Weights of a small transformer language model.
Size: 6 heads of 128, MLP 3072 GELU, vocabulary 16384.
Architecture: LayerNorm before each block, no biases in attention or MLP.
Training: a variant of SOAP for these matrices, 625M tokens, 4771 steps.
Each number is 500 + 50 x the weight over its row's rms, rounded and kept within 0 to 999. Layers, rows and columns count from 0. Numbers have three digits each. The size before them is the row's rms in percent of the matrix's.

# layer 3 MLP down (transposed), 3072x768, rms 0.0978, rows 2800-2836, columns 384-575
089:510422433445575488537453502498450503485510461525529422482469510409600399421425570474525540478469485471496572453488486494461479434533371516462498518494502556498464478450459455499500468496556524506428527497489674576469523494567461542497479485471492561494467588432460526535503421505567420540523577520479468473389495555576478547421506567573396492586515531495524565492478472514521371533575498487507418500500540579642569514436534451533493575518507478500584553453511540502535469418612422390574550546578517450442551529517547532537456536511550505443534412547472518459515507583442433548
110:478526569492493613521548528490477522462455453495492500472501517468524456413487612497470516499563541506543521398537488512437545469497486554505493456575468502422462411556483526504555402517520527465496504414555422511457484486499533468514549448543481500519552519512471531496466496591538560571549470543541446514484517490449494480492618496535389461572474545458483477468499561603458449570509480502584566587464599474440446478506443425547467477451581508448525491542416486503482521470462396478572541487553491518526511469474425412447524566457514551433546496546469617548454546466552449495
099:496487460484497513514500454510457516433461546616486517421368498539532558533380477457542508527494403510436449558527559520522569483518508533524482555509455533478497442439579502458431487505472401452491495438549557391512564454470492555515486552461484459472484554442449428449480532503498570474479537542507530417545541520536439547514498604535454586515467560462529338456449489484445556459405509505527561466542432493456537484487501541515506516592515495581418552507551404522496524433489510546577455508473584548432525559518534541473506496421641521493461564483540540538511462477550486474
097:549428508501425476516487467496423470540550516561555548543475513536522553456492530542486503416465497377519494444519468553536520466418442376494458474468528543514507469505493545509486501484469524525446558410403518460518486522480485463553499543506551548499378435469521536559460422431543431507502476430462551517476583643494507458504467403510503500533465487555458555510448456563450454505537487358528491559484533443359447482365456512525431437521592463509457598525558507449506465543443504466407485515492498513502511480496562493610427504417556433511458512527470475530573413536511491430
096:490447500384460584428524433420521433550500448462496471527480507527472451459484522448536549414557422476420586414532570492494532479354487433473519517494546460499481483486413540526508581492468474463496472537498490552468507542396514508601478490440454439517578567519474499546415577526513434532479529466506473472549474520476582461529536590458398423472448614546504578578490381522613447514550507436481516477580480441462533496502569539596475554479524487419588548437492526588489509593562534487525430512391515486528469487488548516567439535470476452460488557494616492477558507570517471537
107:476459483524485551474497560565558515559518667447489598566416480384448492498488549540543514513513537494477525496583582546438579409521483547570474500548395477562520518383544520553480507502505481484573530463506487545541589446492589531490411481577511491439423512446564443477503480515436546418434502544464538444485457509470494460440433469547381452510464501426541381603545429505433466520421515488486519489449505456576438453501486430534435529546557295406520524507515552543537574499487521409581529588493559473514537440511425537537459451442517563572393491529480460602490526476458502552
099:602381559520519399480503560526519436562429507514567540412468532543495484535487561482505463420484515591479517604464503550555419483470593524473358544460460444443503503522499565542532505443483545455545465466449404440511502487566461485437519528568493535509556416556461551510543466489504561527461424481560440472509474476493418431547543484416539524388591481585512504546480558496502495508415479486535600507495542516488513500548491512514486505483595474448413491526537532517413450586559449455604486522494581422507503434555416490466556457456449473460504538474463579486470418498453477561
098:509430537444479472435606413502503483418483562542505498482486503506447473537594512463466517530464428421559574480469458499509529441519416559602482524467498536497407549460453473486584482489498493491505536423446487519472538519493508514455401507514501475618529490497516489520492474427510524418471357497585539537462496513532608518549480502543506512407496520553472512568499457478506559533489474499531498523460524551399533467421497549445574442518378476572530537554529453481538564496534451441522571554445514485467536467477467519485482479529442563566549604498533504533488575518581424439
103:541423461415566442454503534547495544481483372510411510443449566570466451466462476499462434539509516477489566453513480427546478621457402509550415524536521522470482475401504461508559542467516491488592458438604506539439465503479467568449502623536545445511493514438553559490484406472395539497479498378540579443401506456526443453451495492521493586433515480470539435461586480472487479469536515476524487514406508524403503473504505505482535419505543530474488539459441521458547526452462606573468414602373557589464548475475539577473450442550521499427475611446464536412506527490563530552
092:470516585482469433509602559518466496483603472555476429408422570529557473561584591486501543533519450491507582567393640458509465430472573567571634490530547611448510561564480574545516511460547382493429529541430470524492525523513432462445428584527477508418450519554590540583461599546422522458575482524465502487467558557529592537504535575544481450482513507451498471489439495578526548494459539581435576490472493585491490474519554462442482530457457461569566498536483528442518439410559570573455544565491512572490580419546505498518496411519434492469479539543523508499552508524486499471
098:462518505569518569623497532547470495554419527494502424436491462476374441525468507516482476574542605453542524456467446456584533377540455500627463493508486451546523511571555576560678505508589481418570502478513453585450433551493395501474503508499562544511483525591472526425456563527470519463409492464477412528498420499498545482524552464510544539426490522379521497462458479444473583435552457483480520503536532419377497503565484441471455445640443494547578551453476597457579558489463552591464443583458581437487486614509504477558445490509455487435556593452447511445421516440524518460
101:499423578510469529588478564476451430470557515497427591524514459460551484488630557535533434436465484504533518484556581491506523571408472553507463533504443494429515474509452432533523565578486568499434508490398417504511507559549510484486449475634465464537536478453521562483475507568599400415525564469490465501553483509556500532520554489538514522470598452501442509537452580592403460523515586528461453542439478549557396580446537522524509472493427474486453502505505533520421556531548537572451550478521497549537473480455491490566450471519497474520493371504531524518572536457579489511
097:390493474457471459509520513439497519451426517574447490497406507490481371470491443529475574498560443459496487573432586446453519579518553502531520516483557482421498479594541492498433554520481484455527531479538456530519521548457485463471498491413516475458511501460502597506515533485565407536532485450560454477432457471420390540511605575489492474499417570472515524568497467506480563504535504604466491420618394534535491514634520512448539407489495428493493489485619597518471441508559507530621465372465459525488445512453488484373465508526478523506559585583561511505520540509513566537
106:498431528470575472521553537517464518443460523506462553459486545460542490555446403525498505440516597517528605502443528547503626484443508510485573524497533498561538438530561480494539377460561507492476501471416477503498493470494523464545518381497578423537514415537482542579429454480486501496605473525587536440451425491352495552447485434495455449510509492454581503538537541556553562405515461476514396477489469468497484435471421521472519425523498517545506451532501460458624474453461434598529486546487490510518477582539609436574588517521369550466526508490492417547453515467484493421
104:535457579430452437533514567434469533391498483385534501530420460504466552542495557493484537483432584598487490548515531487424541437464546490451564422481563579432535438520431445544533556519504465436469573569464590516446461508427483469541488488506420510530397539593539545458430515552529509465555471449445484501525662436491388449485519475558421525490483541426463552388502456426530462495527544509469523470448418479490478573511580508454489517533447497508432543484513418374548548465481555541555544557499524491475495568442502472531475510506517544537509596490479490423497405486488516567
095:489493521432403592428484445650473511441536485561482494495485595546569508609451590553467474571557457449551451397475532481452492502460517518558553547504517469579589526471512453453473531549531504547541405524547518618526523565456462582545435444424482507501493443426536441506477599521456417497498530412569470536531560473546523586527513507485488513442557436477510467489548529472519517597536558529565491539501480575506490522546527491527392587503492510548593540516417504511509488403536449478501515591508417485456495590469502465476401529475450525510536589552410528616469533514570429414
103:501539478514528478493509521575431560369573528497523457532557468460550538441480466508474551524536540482498483468556491495519576464479456445531531531490454433534588533449565452511449448528526537518468527483635441590470543436481482529557521495497524480466442435442437411556480538542428488507497461524456526547556489507499421476473415570521533514549537464487527590444441457493524459478507487480504467539484443473550528458545487534455495507592570474462483593468480529551457543542480508398535458456506551571538531473462543390532552393504502527563449539529555502508532518599485417450
101:494607513503501523524454591541450504548500426503540427510422389491591503427468429489540520500472457463506426556540452523531462529559503521497556483587505480472493518485537440534560502471507479541492551470492459392531570475550512565440484464425382516472447519471525491503529458549485560577545464458529510571477450500458504516579540536530458531483521480536496559569496423446546560567481469463452571530439404598477510541468514426495510515450448525567507574483502469506468455445591500526516463479499580514533527498497467491509459552557506553556451486507447486479542506402483599479
095:470493482568535510470461429525527496453468529534440533437444461482506448460489506591515563548461511494538412480551557494485554425497507439416360483366461482487396517442551434443556560408504593497450516577473533509575471495502467415441476512493345530484491462496489596445576427426478505526488490389436393497433582486483536565531554503423599470523459525550372476540604514556522457431417465493504471519444530609454481515395532516472501474439509479411399447459551433448457478517484424461448532449534479507437529490483507604518468557420439498549480469492507496367404552504640586522
104:466473432402444442489529431461502508565581470471516509496428425435536518497462553514484508449503558488525472481398476444486429472552593522293578508487491389544498458662528452469469509633463471547478447547428551519392479505497440519490434497565459439447468500517522483524513535532503471480520419431429519471402581512543523532544603551431596445433551545478470483459494527514525459537416514493499494486481535502493424516470466472547521569471517526434541426508491482510546524500508560482532539498511412404497480476452520504526529459431516433433470465427541545504428526547549488451
105:428538543488512456501424535448589513591466386536495371476461483516498469524550467446583492558498551504470527464452564412590535435573510506451441573467399388536557480544452568575574490448438446420516501390606605470448487436509520443490561564520525611508472524459462497590588466589532480541547481575438505473460489533491518551486563455486413449459431581443485465540545553441579495494488559497514520498449547449543559443387509530551518503468492474471521528537444525454571448491510447586510517451610424510496496384498489492517521474545512559521485506500542590540521488625470543486
097:440484429456493498498557411444468557473540496558525508526481528572539478473522537584503455411438477531481391572462515546517578483445519478483546450569485511504536522545494478491467503504491447523463410494472480568550502528466422566470525512504512456549508500499492556438503517453455470465577388434485398504387503550587559436504446567466496411531501552477571556480480357494528602471419601517585548476533590553494519444527499483463590459445489577510384465499508460486420474469494347448488436528593480403514554473543618528521494477470427456441478495520571473506593555619504523421
092:442527491428468419502542472434561431507502515440588540512556472559549487416451536504575435581473451512461449522529536463529543513486490421381667604456518454505470456487424457541498490548552558614480509544594452550546572597447397518546410580511447490512438563473468556491456440566563524530495422465576532470457428515452617481539560527461477498553498569448518428517510505450451508583504534546524425568421455536409510526523490507440525435483591580424424549485499524525444401548467471494515473512429449481465483473462544481524551537579440516448462449476521447446515577589479491463
097:537450562447496515422522384525511517449511515599523524464548460527477595474537487550521542566445474504405500509442420409472450553427521454427494430480429538545556472434594466480512533459506524492508452439542492473522485489446547495526506533547523535590505369555504499529455585441495573531515517520500535531525545476496419574405458476495578477508529522462550524441456542483507490478543618519529459529508400545468542458582535454537520541539483504509506560461460517497480388499527426494539594553559573564579486542456507547474483445468486518485497525581469527478411471523521536389
109:487473515425485592516487524482561418532490534539411487455450455496606517437495492555560476429593486481531569475460523545431505438427447568533500522544498498524552447560546528519510438454562517518453562423536431553538556573498521626474541469442403538550561499388447516582453503567503455515551385548522494483550540414392444521511411475525561487434564523479407400552514509487524541486539509448516527560449524437432524508505561565529589463459441500382534462428516575497589437538534543537513408531483560530510495599453566528527559446482540515575537471466601462588468527418551527448
100:376463533381545603454500490483464480474494461483523520531468477514504413525487396400505448544543561543485543535564476461461516503577522522448445500457463472452466469429586447490531452518477415459590512475577428503542591472471444487608550533559389444505480480555589459455448506560448544575385480543421489497530509589502510395559508562416517455515578417535509596517513475542458509536516453603498430507577481509474548421567489490528488486460423512512505510432436517578477576558514461550487528466501467515453389492504437539474497563544509571429470512520479532479481366521479460480
101:477514585524385436523448415519487513457480501491557578542523581477475491547542443434488525448496432566512574585482443520540506527421467456640507494538517480486474464472565601526478569457555451479566467550515534455426509484576626594613489536555454509522460474495426495451468541640470488532498572485485422547439488533536474420444432505523612508466585549503440477429439476520488447557567397480519469539560574460500524483485503415598496459452476380558539534476443471434498575484459471446495507489401494457497416468509507493497456505471560491648508553467556422526491557583530508526
106:478544517462511491449490513473483507465500573570524513471491521473545466520495471528567464606489512547546511491489561525463511490603428388575492592473527491504454527509562463539489500549463467591500457429583516462557466501547441474524478494407468498594478536497518429464583491413457473447370529471382464470509469504495563461452488512551494485526548522601562535514520464487505579457525510537521524588432417532498556449525539534486563490526470414431483424532478475487488500451582448486517452490471440478485529519538488561434461521613571532477534453527612482604490529442546475546
098:472440559589464542496516522450480508542481485393482426599515597455528569521534613542385486580345550568483467472475576444529466470518455486487552508604520499549498483523496529547457447581581504494469500516482391528535511467508522484431488432524546505527479502477485577530606473395504595577470424624461501437430455516558505544437480451497490546553494394514523545439445572548478498483546471513471502452568555503516386496423497409491522562473519495491509521430478446592487570474464453466453526420481559481498401532419497499454494481458463541517481478428523537508434578514508498527
100:509519479490596425479474443493469502369525475467491502568553491505578589486413427464450509487475380461440442452624587573466496521603498514458568511593425542505510544458444560515485480480592452500476400527446600524502389498461459521554517581550432439456514468425527559495481486534528452497524413462573496472563526617491500467488472515527409547547480439520444493444544562527501521455457432447486430593550505458529473595535487486547530467564472453607444532494434455498537531551528552511496443413568448512443480522463523481543476431479474438435415557491509560526469453480575472521
105:598554459505504510509492502533411538440519535484496536415506463532512514554529567520446492545501493512510439498515353522458494421601449531495476383508486481488466468601483403567573517487571402475486460433562511444502468448492579541500659483525537538482556574519400535512483502414510539448500518475559545623445463539422506376559441452464546557514549588491577489474455495524596539442496448483430520514430503559539559532438575531449488495519476477470561548538570532546454455505553456508538569403480485372565519510500476474471589428537546525499464495409439476501438509464486506577
099:491522478503540440535528571543488454456498449593534426492482584434445534465495573431553526520546491534452519561476501449514541488539390540404501526468630439516521520446554447552530520619494485494663519595443505459540493503492492522366458505590553419506451542531423470461488417480495451494461464416531501476509536567527568464472467453446493509465456508422536527467472518475519496556550419568456524585600451473522460533537478547531487380442469479574444566472509536465452536507491533498407622538577491511573499481458530585461491439438366466495515527476559532492487472595472577516
091:545511441522561542347528545457634530517518455520478464457463543600522473442479430535489561457436428468529484541395552479613450533527516510633459494464484520538554450517545400549548469591572533595497500500488499457556549554500448530544526493483546547506505482488503518488471479475416551465528427460492419518603432386574455499547486480540585496363526524504441502507519511550519521406414421489537502603554508625463561556516494505374493483510634499545530482578555532539459557509510447499475583549491537478482465533549491541485500513518503518412501541525535524615540535555390539460
098:495496503589501488497497495519443479458599488426555465509521519505621503448490474507507589398547468481439520584400495540425460474466478527392508589494549577491499488422477508522560360526517514496468511496535478490502549478559559462686460520447516524476457556502458531488524486450437473511555478536426517460464593515450497464442490509492476552515484444515456555533570496582486525487515489436404392532441471526554595425417529443489454472455501517415442430502438616488449515486522587473497558495430472518503568591501442535520479461571464518540462515380511529444502547558529473530
098:477452522441524518423510583505562553527549459461448444486453581493409525470579456547473499520432511488635502526551519541532526542482490538493566498510517483450551445504617581462563537532441502429539458492528481460460520493500481489543469611449415480441531549465502552503444561527516487463457547487443502538558469540458610452523481463466552551524566457495528473473514364496438525490550422539459597422559490447522475432537628509571433521587467517519516418615527500481472451403394600529459403414381479474462585470460494547516474568427422479519541490507503532567362550542503611443
103:450528472479489545481484454600406451475375556421516495551479547573496469429510541577516423537592489516508478587502512461570519539483479457455452506483468484457475467525484543530419512532483576449586506471511475530466483539446545489547479506471506564503537626544539498430474441527456470501454483464567406517431479503543402388456461526483562463412427559490462466507526451452538526480550492496427463554453524452447535516473490591588549552539494498459489492476440459496517515514591501509464446463423477457509496561570499427467478477470479485452517440567438482567410538554494567491
091:550545532472481480470543552529466559441495532552481484479500622548471514495447435454517529495495592492427440526515443546481540545500506392544494484394524397450527517452429503515451583423608472506403564528512496519579538463365557484449419472512505442541543524542477526521425495501453453516617508486516517481563476486399434524520496502497564570521389497451500518526539518520472483562482424508587507541445411485459454521512511469490579415520507507614560448592481398503529573587410439560413428538509433414592593423443453525511569536486493393503484576536487477513484466570564477438
# layer 3 MLP up, 3072x768, rms 0.0966, rows 2801-2836, columns 384-575
105:528450475499599525487476522539418537624425534432542476552612603583504489467502483555489480542486437363549501532464497458543421517514560603446549498452536511463390514538500533426533445437559509455428530444447539567435478448497501462526468440412481508512496431546512477436582501392546473535469501491462572554570445551574507622479557529518544526604601434501564393554514519455531478510579441558521568486442474457567474434559463554559471446525431562465537393405533575477523521455437582506548523432460580491553541475509401445476496497539400522542544484500533534493474529374532526492
096:472491427444471504499660445524466487505524535544503506464569493518455444494539370506520473372491485511481522449497587417570595423487534502506587467448606444508539474508467410515404589415501459596531521401587494529520499505537497511512535547584484478529506473490448417485494445509451495461567565559496513566457567454487466452536496517498509463484428438560503485406519493509468459523531486494420524568475463514584534395525535500493585542508489463491530443485446439413515579459561527525480462396564490473503516574460596489510441456544703489513461438484496506507488485585545477485
095:524472465519478421571463537497433423519418500490446502492539485418593532518490526425469429561448438518542463438448569471462542541444472455513492515415515547464513501514439479498536462589502534352566595456498549402602454492511476573452522572580545434468455496431472361464636476478478392450463529552452563518585548508548595513544468516516525373543462462487546472555446516497473498426486561505510542529483459439399468501429450449483561388428467487513464574529569508501496452582575485539424455590494500551518538553536416463532531455491589516502449466562477518455430494517507479456
099:422483479448456497494518539532596455548458498470470503394494433481435591595482476515487522391402489473488468525551465421561452473481492350518538477510506630598442438481474567427535543543515504533494473448508462476474520440608517589451572514485395505545555469535597474459499451445455550504498491562583551603502506585557421523464454500547497515593502459532616436486526562529519558449546548396595500456530523493558489516560509544506503515493500437455423527520607444541519524611565515584569547484548567459555441443500487479513478516508580446495419460517519504438496442442434621499
108:490454528526396436473404462410478566540530475532511505495482618542510451481514585522519530424497434513533506528579523567563505437636488519576396545509469597527571475542537545528444471563490480560493477510500512577547585464540453537529564561444414427482443462499447509549526478500355472527484559468546518483478560417431489506488571429541474544470354561486479518509470544507553520582475556471535534466389414580573585415497468444588418487586522473499561351551470525514510566503503560576382503467578532479511522525541493557379498456434450469463570455490531507576573456516472520493
111:447460562601473561562419484562429461472515472439537467548451550473511416509539422477435448449490551543483415513488519454590470534442537447524448537568504442448578453442468524541416450454443560497469532465497499471441409512481393469586532562509458519542487462554556523509467489521537510509505502540589441512489484412462460495565547471442484453553508497459519463538404501536485452455404410532511439569530503426525600493475516539460473486529506426498464569493460520455456451530441559515485498499464454537553518550430423477467478561535561507576505467544435544412461502459504539557
102:499504542526529474506483463586533519508579482542521488463496417492458584462509528678481540454574402618463527544588501482563434519474460585409544533509609492507466515476437526511500503435546458548530510513586483517463473485538476554528457500459610497516511581556484420485523456401517544505479465585437552493634512620560547478500490460459489483553588528545508491514513567599495483530466508573444527589559500467398536580535424546556471528498549435448530485593526439608508547451482437454450553415578474502493458397524571515451533517411533515541512482463534521530584601456438527488
102:534529580453524552513433536454562535579444549442521571444538493456538459498462519488552496590489584463622511414483552435537537466503490486549390484566407466456440552510577438567519502515555473546537551542509568504495575491474581495564582516502569477481493509508473474509501455486472493493480492563431510478603575369533492452561534440493449477390479476522514571424519463422549575498471478428557510522433462442423529509444495435565521434473514551479494507575385579504506487513568519432597429482529532467444547459463537485560453469525464527509494493570531517494570418515469489421
099:474449418609461550476359512541554489556451503495452517426463453524447490584498481583520494522460529478466456553499457396574538556522483493395480510479493504499457400577487460506539484516472492501547487444486500502422455504463452459462351465517497528512470433484506495500500387402510463490492439540460493540531502564513516500534520480562495514666456507463429570501425479520596519593415583493520454527575490606446449492450511443530454454458481575446372540510576592494563442484497634546623464486471491438482511530484403511474446505492456499475457490507508433489526574464536543608
094:484506424526505543456542420468566492495459470557514508461492430436485458518532498498568425476404400505420554527506462513567481580552572506416460529443425490473435438498572450526591548449530480465554442452561463448449486478535508574435533427472446430490530536457530428470542582513505597538504507503525538513430490371483520453461504537453448556455395499485527526529369478464493594457485553530509457420537485536453500494462525466502591553557467589438520529482590519429455459488454648513451508489577592576440496506424553444283591511388572451536490489461448490497468480476514547554
101:464566487594552453581554436470506544516403458545466462464553475450466619526516545531484551508440422487443487475482504610533523501546557479459558489376483509575504497539442563468536487425473520486571484613511494578507524552468463482481480507417547465493470515431458420424474522472503612446437494473489482519531524537478505563551470502580537522472517461514447506391491532507482385496455476580527471342570538492559485446443465527453502625446525471555494459513530570566499509478515521459533498472545470522572520606563431416523471552395466504533515552521452536462497564472434504585
096:539579471469530507496526567485420464466549572522501510449535464528566535450390526617466477516559506551529455543429512521427479478533432523480502552532542563468508518416475593430520506553535491447551473485495486439513497461553507530496537514504528581528447464468424516486551444467479494479494496526510442522495515480414444553546561469515435531553481606540515491507476555555583489527490524631489492536553512512429488487477503528490584461523543460478443501448492424481539472452449474499526451553461548536463532466440481468451455535511486464471491458460592499488494552574458555524
108:486517504555529436578396476535505518545504554515441656474524520473483449384427482417492453576577426456495568445538518443482566458498520571463594467447478498511542500493507545534512456605502616553511496497497509559509471541484523505486585495453542522414422547466480508546536462494489487514467549514525532542505488568430533522514470528437591460416496385650475526518526597532505473498516326552419502499546476471506550438584500564502480512523458596551620418526441552463562527467547485503469486530459552493434507501453450489591411591548555483535472457496530541488448524460500539498
102:511458430581448486428411498479562556411488606492423513550479380463478531517492508438486501443458547524590503416489524479570460490547469498373455472452528532558508523509527508456501482496561537578516446480521411480484506509473512498509408464437416609449488511439509546547461520491444568514496408528464460559480471478496521510465523522448587545466547557421492479446540513498509457440442535460495442514479423538575533457500469474507431487563451481506544556529541502456527501522556506560588524444530461534489532583474473562483415476503575419482547520486487489494419450499370537527
104:429461441551466521491590518443626570537558425508536476448457585441509440563466490502549435593419562475502523533592462524495495504491535528556458510493482511494389523521430484497513484559490543487564482488597494550500490566548580539462471500549621460465411507497495535480476431509518511542450392531452531554501540446472478435533511447427467512607508508499624422483403518511510547501394530523581519392556437448460432435538476512517468475387571454449532531581527607435492548491462525537521474565466554492465424476604458395508539549516503462434499538559580470435434484504508522499
104:459492489536435515568579491687479434585555530437468378591518603500481493466534466540480412580597471476513467414536445480487456507567399441540521498537492488561535490530489588428498422552496538481373612544622468506526492483523442572480548497486513527439393427499562445527505552494542524520487493516484528467567463420493410470495460556495505538463477375497635547529458502565534493494475523578528568382568485427568401505442428461553514488489478519417565572545519460557563507481587559460473491584593518568496503490476475448652384459505448561540467457453464516426513462579455483496
099:535423498464481437477428472535490469534511535470507534512498486460516500469487489456398611527529520450471483581533525499481390518378515561470426547460491520364437428552404411554449487454546500459446527510485475455601474550538592503469456423543482520480436511464592518450478461395583537607475496483481506522478488463512462471581405554436507503597511502568572526512504533444509535569407446568408535496509492508465531496586571478541473450507450510472540503497545444524514473438586412496510463424504499489496511459524506484540523474541519534537499520518500462499521460506516550582
097:543507442511439552448567485453466537507554472483518403551531601484500578517514489447556499461504496592487547448415379510510485465558442541522520571521501518427594567509494495503461440453490466575561522581572416528502572486498408490428401530464476458496506537426492499411453464389551469499490498555588494512521440588591618465442528535601483413418535497499476452563525512465448438497476416480533465509523467487521392494456454542500537480516494573538375520456524567446637475537578540467483592654442475409522511500542449535461620519528410572390499577547516544433511455610462480474
096:544442456515427491519517507530482525502494510536581475547652562545467560559542500465449458497406433535490589494512441491538489488561507468440473505432438556470537439550503401497495527452391481496472445445472473479519558452445510484512536463458324565465529437438487413526555445541468407487466453572532628443518377507563580530639532486435507558466473537568527522418444518491527481616515436447496564499554542507541495494498490511563525487568553563505381467573530442511445560513541510506455551530474489502456451581445484509468518507608487504510501470444528420441434516567565417527
098:548498493476441493427454470499548459493431464498410528573576491542534456484490523515530402500507427598501541515626434569511653341501531504509448339527469487529508457558541549484529449418444437461463551540430491501448515508474513526517485605572484517496547529472452521475535506542472524508471497518509533490469620548579485567526495548540537504536481466521555399503505493484537637440493445475496437435491483486393554548560483504470562549603550406463471472581434563508518541531617441553552480557495474465385506427487529505477462522520526423513512554521482446491491468501516477500
088:475448569500496525547527512567487508488526475489468470524487483559497508585382461448484502547464502477515555497475569501503488484496481439535544496505545534497503466451409502427432476503444509484493452539389532482415522481551534396499368517566437515451500474486541467533474465424502522548409560489485583467542575540452497531454536454491472501448526535550443427543501543495480505509488451495521570555564516496551445435443530477528451519562561543499564545469481486444443522449486601499583583415428550575559466568447419471446406562449435556504429492493468492524415546461536523494
095:550479574514406404488502523533451455424525452453422473506606474529458565534407543419486478579489517486482515460536541538513371573592469530540559501552480501489533546570571422533455431489493468423517501485529554560489456480550496518531480460494535541511389644370417536512474570380475412538529426460520530428493526468543555553356463506507522504470540485538602489475491533558489519504456584483554523570525503572464496541494562565548518519531486451415492516481429520552483541571606513476561484586504588350409405525509493502477419542493560453492437484514518586469528574448467443512
096:490410464462604440466584403611505601406456403475515494529487443452423486448557485516476473475500600460648480497506480429494479507488647410511544574510463564528491524403499500473631489498546545522464498545517465534505534569533487478436421439499523566495554434578428523486441577391523502501483440492456455537485461504500525486480408505664487527387481466547405434535460414471610437447471587572466529512526540544505460481460553475466489595555579540506466566524398561518473450420550467461486497485518462429476562480441555560475579424491524476472496473491493550550466438508402466483
108:543594544474504549478568497474528495531615605437505450549473380367522587439472561531504558467487526498580484441585518492530590492563543528544576469482451504528516525580507412533452462515451461635483553538537531443424578495484545438454461483501454541542502458555437588497454439599404508471552488544510456543582606505545467527556494540554606529347500475516454516593563486498515547451510437479468470465443487573529539495467567517546489542510601573473486515502477544469544443522489481448536555508425489493528597546436430498437545597436551549519474524469489484577421499440451483413
095:474484476517530476490541505424474511525545489505457429490526475482526518583496421513490497481484572501492525503452527525551511408565632503445452499520454504457447621520465386513558543497421519588532480388534378557522428466480547536523498587533499496542632446502513495476434534458636427508502487499428416456558449541531492407503499603540503503516516489505461457534593454543547424465456498452515529460548475447481530584499478557530550579527470469498486516505502486414464530486495529435575524407474541472545529477390480487466467529523452443512546438507485503504424487596552531522
098:524540442558494560581529537450488494524509467453545541465495534540523525553499553512545513553474494551490569513525481592452520492557491464451462488428595477443397560576423503528448456575430460531487445493510481442469471537460552500593493520521476433479523503557481422469477452471518458532520422456415527527525497423512524472511425505482448500461581539447504507497628535456457400428478524490549511503475441522344447549522483470524580563435426343515538521420445525476623449447494533520426628498394476572480542445475573562495536477468588475523482489539508410501469505487390447473
103:480472507562523461440502530458463535543592437430498542478450526539443528563531483457498532519546470494581528505457525466507524576508541444486487594470474531499520519491521548498562415493531509504541530506519425496485523492373566480506519464488451495565565445362496494465565474481497399476525502525391543493424502506412554468411519556493523528538468471527502529526582495506552495551519513452524459522571457525539503529442477528505519606564498408458469543491493448469553516489456399467557506464519462509516500512516553506486558506432575434422396520439438496551444534413427479499
100:439377496584557490411478496487456472557523518501542358475514457583519390493501549456517456395490516532448434384535558532538538523446470467546479464478447439388507528431489421428440441608463507494467485479493470494475481559532497490497541478456544564505476432605457495591504496464523467518525463474438428569517420483550473495505518533563552447556542524529517426535440409520427608476543536512510492578455484482520462446470476436458389461474603401452550461439465550573486477465530536536541521532517600519554495581537504447493519550468414516546402519486480462534505444468541477397
097:514458511615484533463515488529597542524453579418538543568561624572532415457494483453556477462491327508490443421497527547538512576534492568498455505509414539546463430472468462527506555506493578529460606528446455445522537458455491469490512569448406533448452519467458460461495498523414478522458484405478575482502452429489403445524541535431488497592530575572519498529522466631442536523467496571501518471605494539499530543471377493506530483503446612474517562462477509539377378517525592436483431514465475513487425449480549430538546506459472460526481462467510498493559496506480582450
103:446510501517376480407519573450406497486554531461534462509440482497523541501587479461529556520495521417430567467591471452531532448539501467424557542503552543555505498449508534494550531536500526490482567564443484479492471474478453471457547512503487518557512494457538471478394494484635530494490497459436487555492507461513540474531582446524497520489480495520473523441478495452515472510518578531627447511511523490532511509529548499548461409467615551443418519553529495444543544509455546498497487531568398476427484547474432600519366477469483477574540515531493423447459455600573368520
095:569512446506410554530546475529518478458560459550507545529498489462498548414502474488521407469543526538532518520513515394599457585509556571592514509526543513497495516518473445520447598493377456541541566553575456570489456490511531524418515548459485486434490498421536576528396499475468536455505514496403427532515463490503470563581528456480477566564391579464496517473445551464470401502541574435494489577441491443518529442468542503459593480555476513467472519545461485473503515506446446467434435540442429500654495596493505476560577471379460497513470500663487500498492444536461508473
095:434538499517424514574505493475488466498543491488486491492626468473559382499420576551609433480477516536446511476529522542537508393538478619472451547526457473462525539494522458574504513521529487399515518477504486504491526463457457498511495426462525439617499498551450464481486524543389459485518440490372570468524553377540467588545469504552491538514436572468404556456553518414550511419485514471552470472511472490535475499553525533497450433521535418578561519484535505460460458501366505565451447540505571567507439562512595546439522501520466516539444500523440615464480501550497408505
103:460477486563431415425521439527385533504619449501327497482450429548443511563476537522601468442521473527559504499496509505453503477657436599483524419552482434527498531515512544395507526548533531466504494466516540512436422502482512452480477503574583518436580492491517428551446511474509436470499546469474444482560569400556525472475537576514452495490462539515483482538478459617427619465488623456477443451489410519521579590491465483528461506569581457549541486513513410532527456569535529461439519494563537539498488534513529442536527519461580526451517495482467577593428490413599566565
095:548508443430591430467459556557502506567554505425493576501522435498539427456526433524422558516477484498509514496533520479505525538459554412514500589472461433566541539494482547425466541474512505479426503572471400496566507598535549581566527541569457462498495526537477466486526450426569435523401485438505445579503481514481452472514498495464466520613493612525466506466544569521442511492471431410524545524613553517558513478471509436548538562419496493522484513504513547549588403542483500506377476585588523502494468422448547550420477521573473630554443508446498481489441558469560534489
100:498492552439477477480479543504405465527442546429538561532502469468482546525479567458541421466526520539659537499521451523397475532521536567486451388472570473475525488435544557485429432526462528428527491559575527522496479466385519419492530524466417515536593535505462478533572539396525522574538429520413552528567520413371554561501544441447529444525521459407520561469395463449556393563526561493619474434439496491499456497519523515505513463393467373530575476535466485553474501562477549458435502576510466490424566371532546568485603479585531523464496524497510433509433457534543427504
099:464404477507485450594390599532562539444456547620527529497476576442437566527513507507515479457512431516506517552435505532562575461436513545519473501530580603529535586506476532459573516564457450512520451446428545504479455450527460458567487596547498525485489466536443461499563522455608571412437504539472476450543476627534416489491409512413570468534549421520429525534546470471479509492459604554508495469526472508495460569425497505544402539525527475468451596423478609536465417479503535432581431468561470467489445395505547552441507469573513518573509511465439547442593490471455503556